Each number is 200 + 20 x the weight over its row's rms, rounded and kept within 0 to 999. Layers, rows and columns count from 0. The size before them is the row's rms in percent of the matrix's.

# layer 11 attention query, 160x160, rms 0.164, rows 0-80, columns 120-159
075,204,221,172,194,228,204,162,216,177,213,207,182,225,195,207,214,237,206,175,206,182,214,205,187,188,191,209,143,216,212,206,216,191,204,226,212,201,193,229,183
078,189,189,195,206,203,177,180,198,189,196,202,211,222,175,247,194,206,223,165,213,176,195,228,224,203,161,236,205,213,237,215,225,217,206,231,185,172,219,221,197
075,206,226,214,211,185,188,214,170,217,181,214,208,226,190,213,177,183,210,204,193,180,193,218,220,234,211,192,228,194,209,180,192,233,212,170,174,223,220,187,181
082,175,181,175,196,205,205,235,209,212,197,202,239,196,219,210,206,221,171,174,184,202,209,189,188,198,211,231,191,205,199,201,179,186,193,223,210,242,202,184,210
082,205,195,236,224,199,187,152,209,210,191,231,237,211,172,221,165,195,179,203,214,203,194,185,198,217,213,214,204,184,229,222,228,193,202,175,186,208,196,209,182
095,210,229,214,198,214,167,190,216,179,204,206,179,193,179,175,204,193,219,203,229,225,185,216,187,220,209,177,231,220,168,217,183,223,178,219,177,185,172,200,220
101,213,196,216,205,220,184,222,202,193,192,203,222,192,238,159,212,228,206,254,171,192,209,202,210,120,211,225,198,224,219,221,182,208,196,172,237,242,183,183,147
109,200,178,177,214,245,147,179,212,193,230,181,204,213,193,213,191,186,200,202,234,240,227,188,191,182,192,216,206,216,209,195,188,201,189,230,212,176,204,213,224
078,189,210,175,180,157,212,218,210,226,175,209,196,205,185,215,206,184,186,222,189,165,180,205,191,209,178,216,217,218,190,215,200,191,251,183,200,218,185,156,193
099,222,194,213,203,229,179,219,184,205,207,178,205,214,223,181,197,171,202,194,201,225,198,200,235,170,174,209,215,210,217,217,178,226,182,229,220,224,219,219,198
104,174,152,215,199,179,208,224,171,172,235,175,238,197,179,219,199,219,179,202,204,218,185,194,202,201,212,201,179,191,213,178,248,235,195,229,190,206,197,213,202
100,173,201,206,231,214,178,178,223,220,162,199,186,221,210,214,230,191,225,248,179,207,182,230,192,214,191,184,193,224,231,206,185,229,205,196,209,186,204,200,182
096,204,172,207,194,187,189,169,162,198,201,208,207,208,200,201,203,208,202,183,200,234,200,186,183,183,235,180,230,174,217,172,182,202,157,231,207,203,189,195,177
099,188,207,177,236,212,174,193,181,209,208,220,196,217,196,179,171,177,212,213,203,190,176,251,192,187,163,202,184,204,189,192,184,216,224,220,187,218,187,192,156
103,210,188,183,220,167,197,214,198,168,209,229,173,220,232,198,212,207,209,218,185,181,183,215,187,200,195,226,172,175,202,236,228,197,210,180,179,236,194,223,207
093,229,204,176,186,218,200,177,186,185,218,170,217,195,189,176,176,201,161,206,232,181,215,216,203,219,188,180,218,201,217,220,213,194,165,190,191,178,183,198,230
110,190,205,209,227,182,187,198,174,206,164,227,257,166,204,188,210,181,197,205,234,210,235,210,231,206,202,192,196,205,192,202,230,198,241,191,174,230,166,181,212
103,208,197,201,199,264,224,201,177,195,178,206,190,215,205,186,196,198,194,227,173,201,156,176,208,152,191,190,205,173,180,186,233,202,205,192,204,193,229,191,201
102,191,168,195,218,202,213,240,173,211,240,170,210,183,198,206,169,227,243,214,227,158,228,203,204,160,189,232,183,186,220,206,179,229,208,162,165,202,186,184,197
097,195,212,197,186,214,205,182,189,212,261,235,181,203,208,210,189,209,195,189,184,232,207,170,198,191,221,213,242,204,173,244,168,195,187,190,183,208,210,172,204
110,218,212,195,232,200,232,178,219,188,223,220,243,187,217,205,195,187,209,173,220,224,191,187,200,216,175,175,185,208,189,198,208,154,190,183,200,186,196,161,199
104,211,185,189,202,183,237,197,232,211,217,216,185,184,204,191,217,201,216,194,153,211,167,160,248,201,207,192,190,209,203,236,206,190,247,213,152,181,164,194,205
094,160,190,224,203,182,195,217,206,208,209,194,228,176,207,203,244,218,213,203,194,203,196,216,171,187,190,183,211,236,180,205,207,223,185,238,199,166,178,191,202
099,188,218,202,200,203,182,179,203,249,163,200,203,217,194,218,212,223,173,156,180,223,210,241,196,175,189,227,207,178,234,219,228,216,187,202,164,183,165,221,187
105,173,158,204,204,222,189,213,195,159,197,197,194,244,213,227,212,218,207,179,179,219,200,200,217,215,158,210,203,210,202,220,189,198,187,198,209,161,185,192,188
099,209,186,214,221,189,240,200,228,177,191,174,211,214,192,199,231,180,177,185,173,214,180,238,197,169,201,191,212,202,201,206,229,190,207,205,189,194,199,177,170
100,183,171,182,198,210,175,225,185,197,202,191,219,209,191,200,167,216,210,189,205,239,220,172,214,218,233,180,160,202,218,202,190,224,193,207,173,211,209,206,177
106,211,180,235,163,200,161,226,206,163,173,224,223,217,213,183,202,166,227,209,171,209,213,188,221,195,197,188,208,226,175,195,229,188,247,178,227,200,198,183,202
101,188,225,171,239,187,186,209,206,181,190,222,194,146,193,204,214,223,234,214,249,234,184,212,189,193,206,193,220,207,211,202,205,225,169,240,212,209,207,179,207
102,171,209,202,205,197,201,207,204,190,184,201,180,196,200,221,208,192,195,204,185,202,209,204,203,205,191,207,182,199,204,221,173,205,217,184,215,222,207,220,205
097,201,208,208,177,192,221,191,200,230,219,192,202,205,212,198,183,216,203,208,209,199,195,206,183,218,233,170,229,178,202,189,209,185,168,207,218,204,215,175,206
111,207,195,209,183,191,183,215,207,159,193,194,205,175,204,193,176,209,209,222,214,185,204,219,194,184,222,217,162,231,220,212,204,188,198,188,239,186,225,213,204
076,215,177,224,192,194,194,181,191,193,187,228,182,211,207,245,195,224,191,199,199,182,200,157,206,183,189,219,172,190,177,217,188,192,192,207,219,242,170,228,173
081,165,196,205,228,230,211,199,204,206,193,210,176,223,229,184,211,189,211,231,197,201,162,208,203,214,202,208,222,218,223,191,178,191,224,191,175,148,209,192,165
066,174,210,197,205,186,174,188,218,159,208,215,200,222,180,152,210,175,187,200,213,201,190,205,142,231,209,206,187,216,211,220,239,179,200,202,179,174,195,219,201
091,207,200,208,202,201,201,229,162,190,168,194,243,192,191,219,219,214,188,172,212,190,226,221,170,203,198,184,198,187,182,211,213,196,192,218,233,199,209,203,219
103,197,198,203,204,195,198,222,200,181,175,204,239,202,190,208,206,214,196,189,205,201,213,202,165,207,217,219,208,216,203,203,235,205,176,211,187,183,193,214,213
085,222,224,229,228,209,244,220,180,196,170,186,192,219,195,197,232,214,200,179,208,202,229,237,215,219,202,173,210,169,171,208,215,190,189,195,226,200,201,203,224
112,196,170,218,248,200,177,213,205,212,192,176,243,206,230,199,207,213,180,202,212,192,212,200,183,183,197,232,196,210,230,201,235,209,154,202,220,201,214,198,194
079,211,207,201,225,200,191,188,238,172,208,199,188,187,186,193,196,205,185,186,225,214,207,231,155,221,173,195,195,223,184,208,178,147,202,204,188,181,171,193,201
114,203,186,226,229,195,175,224,185,206,181,172,229,215,219,206,213,222,183,202,196,219,192,222,191,154,183,228,175,215,224,228,222,209,183,219,242,217,203,192,181
069,202,180,207,219,184,181,219,203,191,161,175,202,182,228,202,200,211,206,174,200,223,209,220,166,191,165,207,177,188,214,210,209,197,196,228,235,198,169,218,205
095,198,174,205,183,212,194,185,213,178,225,233,197,213,186,218,235,169,222,194,180,187,177,204,174,213,208,185,207,201,178,234,191,223,214,213,183,187,186,175,206
100,210,210,176,206,236,231,197,213,198,228,184,196,171,193,223,159,198,198,180,186,211,184,162,219,193,222,206,190,184,216,210,209,208,199,207,181,186,175,188,210
093,207,222,175,192,214,222,211,199,223,173,199,211,168,177,201,234,224,191,162,219,166,213,212,174,200,164,230,204,207,209,212,195,231,222,178,215,163,217,180,185
099,175,221,228,282,154,213,208,229,202,183,209,212,190,220,211,210,201,193,177,194,202,174,226,171,264,188,220,198,166,181,199,204,199,193,228,213,206,214,197,216
085,167,206,194,203,197,203,227,221,210,214,189,223,198,222,202,206,193,239,184,169,153,244,227,190,202,216,183,184,223,208,185,168,211,186,216,219,212,184,172,199
089,208,218,235,209,183,185,199,177,213,207,166,216,179,210,172,169,191,183,178,205,202,188,205,195,205,190,207,183,173,213,188,189,198,209,220,212,220,191,202,208
097,193,217,238,167,207,169,205,231,204,150,199,198,201,169,199,186,183,205,198,181,207,193,199,194,203,211,197,206,189,181,200,206,201,194,220,173,217,214,247,195
088,198,209,195,162,178,165,223,183,206,221,182,196,207,186,213,190,203,179,217,214,202,185,222,198,191,190,217,203,219,210,159,176,187,207,232,165,236,191,194,196
093,204,208,191,181,214,208,215,224,168,184,165,217,194,228,190,151,177,203,210,183,212,181,178,192,191,158,249,187,214,159,203,192,190,185,233,156,243,219,195,217
085,199,179,190,213,197,190,185,239,162,207,169,210,203,229,187,204,194,208,191,184,180,209,218,210,221,253,198,222,191,189,221,218,219,201,204,192,164,173,213,180
092,202,192,180,183,191,221,173,228,200,209,226,216,204,198,191,192,173,212,191,164,189,215,208,212,229,178,167,201,214,182,204,189,182,166,228,201,204,197,212,203
093,176,212,214,184,239,212,241,200,212,196,214,208,211,160,220,174,211,210,170,262,207,207,226,200,202,207,195,205,190,227,179,198,213,159,192,222,217,213,233,155
088,200,188,237,193,197,218,234,223,205,185,216,193,192,213,203,185,180,214,183,194,223,205,214,197,180,173,194,206,187,168,161,205,218,203,216,221,217,188,185,242
089,182,177,201,244,200,203,198,223,210,233,193,181,157,216,246,224,199,198,183,198,217,171,205,166,184,224,200,198,161,197,195,204,188,220,184,195,187,212,215,200
096,201,217,213,183,173,238,229,218,193,221,220,207,170,201,181,224,185,189,210,198,213,169,221,211,209,223,184,234,180,234,188,224,209,202,206,216,166,192,183,224
091,222,241,193,196,207,180,204,210,206,163,175,161,220,233,156,225,194,200,192,182,207,184,236,198,180,164,180,179,212,208,180,177,179,208,225,196,221,191,209,160
093,214,216,183,207,191,189,147,239,196,186,193,182,223,207,232,218,193,237,195,181,208,198,202,194,206,177,196,194,198,223,203,218,171,201,179,206,185,190,193,228
089,206,212,198,182,207,207,192,201,230,234,220,212,172,187,186,216,172,247,203,151,198,167,216,190,157,210,182,247,208,174,210,196,201,219,206,190,190,205,182,183
093,171,210,215,191,193,212,213,227,215,184,229,201,225,226,203,220,188,206,207,162,191,156,183,180,192,175,216,191,184,245,156,221,231,183,187,202,164,197,176,199
094,238,171,195,150,184,167,188,214,152,234,203,204,217,170,204,194,212,185,197,216,215,217,211,215,223,215,219,167,203,183,196,231,160,174,191,210,183,210,189,217
099,212,208,221,209,181,191,191,201,161,204,192,224,204,205,218,219,198,170,194,154,207,207,190,233,180,212,191,233,207,197,191,244,203,238,187,197,213,213,176,187
094,190,205,213,175,192,200,215,196,206,202,224,189,207,183,202,161,232,181,184,193,223,219,170,242,175,178,216,179,188,214,217,202,158,186,176,198,190,219,202,192
066,234,170,199,190,162,227,197,185,219,201,217,209,180,211,198,188,175,177,206,213,182,209,180,214,247,166,206,199,182,208,172,179,205,196,207,194,179,195,195,217
072,172,178,200,190,191,201,173,220,190,220,193,202,234,196,222,199,185,204,206,223,218,212,183,196,190,191,180,221,200,234,165,241,185,218,202,185,180,168,214,212
086,220,184,160,198,202,243,239,192,203,185,195,184,200,184,199,179,207,203,171,230,242,214,217,212,214,230,195,238,210,181,176,211,203,166,170,194,182,188,197,228
081,210,190,216,203,166,181,195,211,204,213,195,207,217,201,221,182,204,188,199,185,238,172,177,189,231,200,180,186,182,183,208,197,172,190,243,208,201,224,208,172
085,195,203,188,207,199,212,231,195,192,199,157,205,213,239,231,192,214,150,178,171,218,213,179,200,186,198,178,184,188,185,198,202,220,190,239,212,218,232,179,190
087,187,228,220,211,211,189,193,220,179,166,231,230,195,203,205,188,189,222,229,202,205,207,215,167,189,211,201,185,209,187,184,198,158,183,182,234,180,203,207,181
095,201,172,215,208,209,174,184,199,198,203,197,231,195,240,187,209,169,214,224,186,197,194,196,205,187,199,202,189,216,202,185,213,218,203,184,192,206,165,199,202
085,185,195,168,215,185,193,166,199,208,189,206,213,198,214,223,191,166,216,203,163,217,219,180,163,217,180,207,238,197,205,189,232,214,218,189,147,194,147,192,231
070,173,211,175,224,200,174,196,212,182,206,177,182,196,204,195,149,202,180,231,232,195,243,188,174,213,186,244,239,238,184,168,169,162,205,197,180,172,179,185,225
113,205,227,186,179,207,215,168,210,192,203,208,153,186,156,214,183,225,188,165,238,200,213,185,202,238,213,167,218,173,185,208,174,185,204,199,185,157,230,205,218
105,218,161,195,224,209,190,214,199,218,208,214,230,195,183,208,191,207,193,198,183,210,177,189,207,183,211,241,208,208,197,181,196,200,226,186,178,216,190,186,199
101,199,225,198,225,199,167,197,184,226,170,208,208,225,209,233,154,208,175,250,194,203,215,208,200,203,176,243,204,197,213,201,205,209,184,228,194,183,235,204,188
111,203,198,213,202,165,183,182,190,195,200,185,163,256,194,195,217,178,166,192,194,164,204,191,212,175,225,187,244,250,228,187,202,177,182,199,213,217,189,203,220
102,192,205,180,211,198,192,229,196,192,181,189,215,224,176,250,178,189,204,174,213,194,214,212,183,213,188,224,134,191,173,168,210,221,191,198,183,176,212,199,218
106,170,175,224,220,184,193,191,151,164,211,203,212,209,189,219,207,233,197,186,177,218,202,200,213,173,215,200,203,191,234,256,205,209,225,228,202,197,219,181,204
116,227,196,189,230,202,219,216,200,194,195,191,184,157,219,212,220,186,203,213,200,205,198,227,165,201,161,202,199,176,170,208,203,171,206,192,232,212,180,200,218
100,175,192,203,217,213,210,225,247,174,167,185,202,230,208,221,204,203,162,204,217,219,199,197,190,195,199,193,195,220,194,193,213,159,168,246,204,221,190,229,226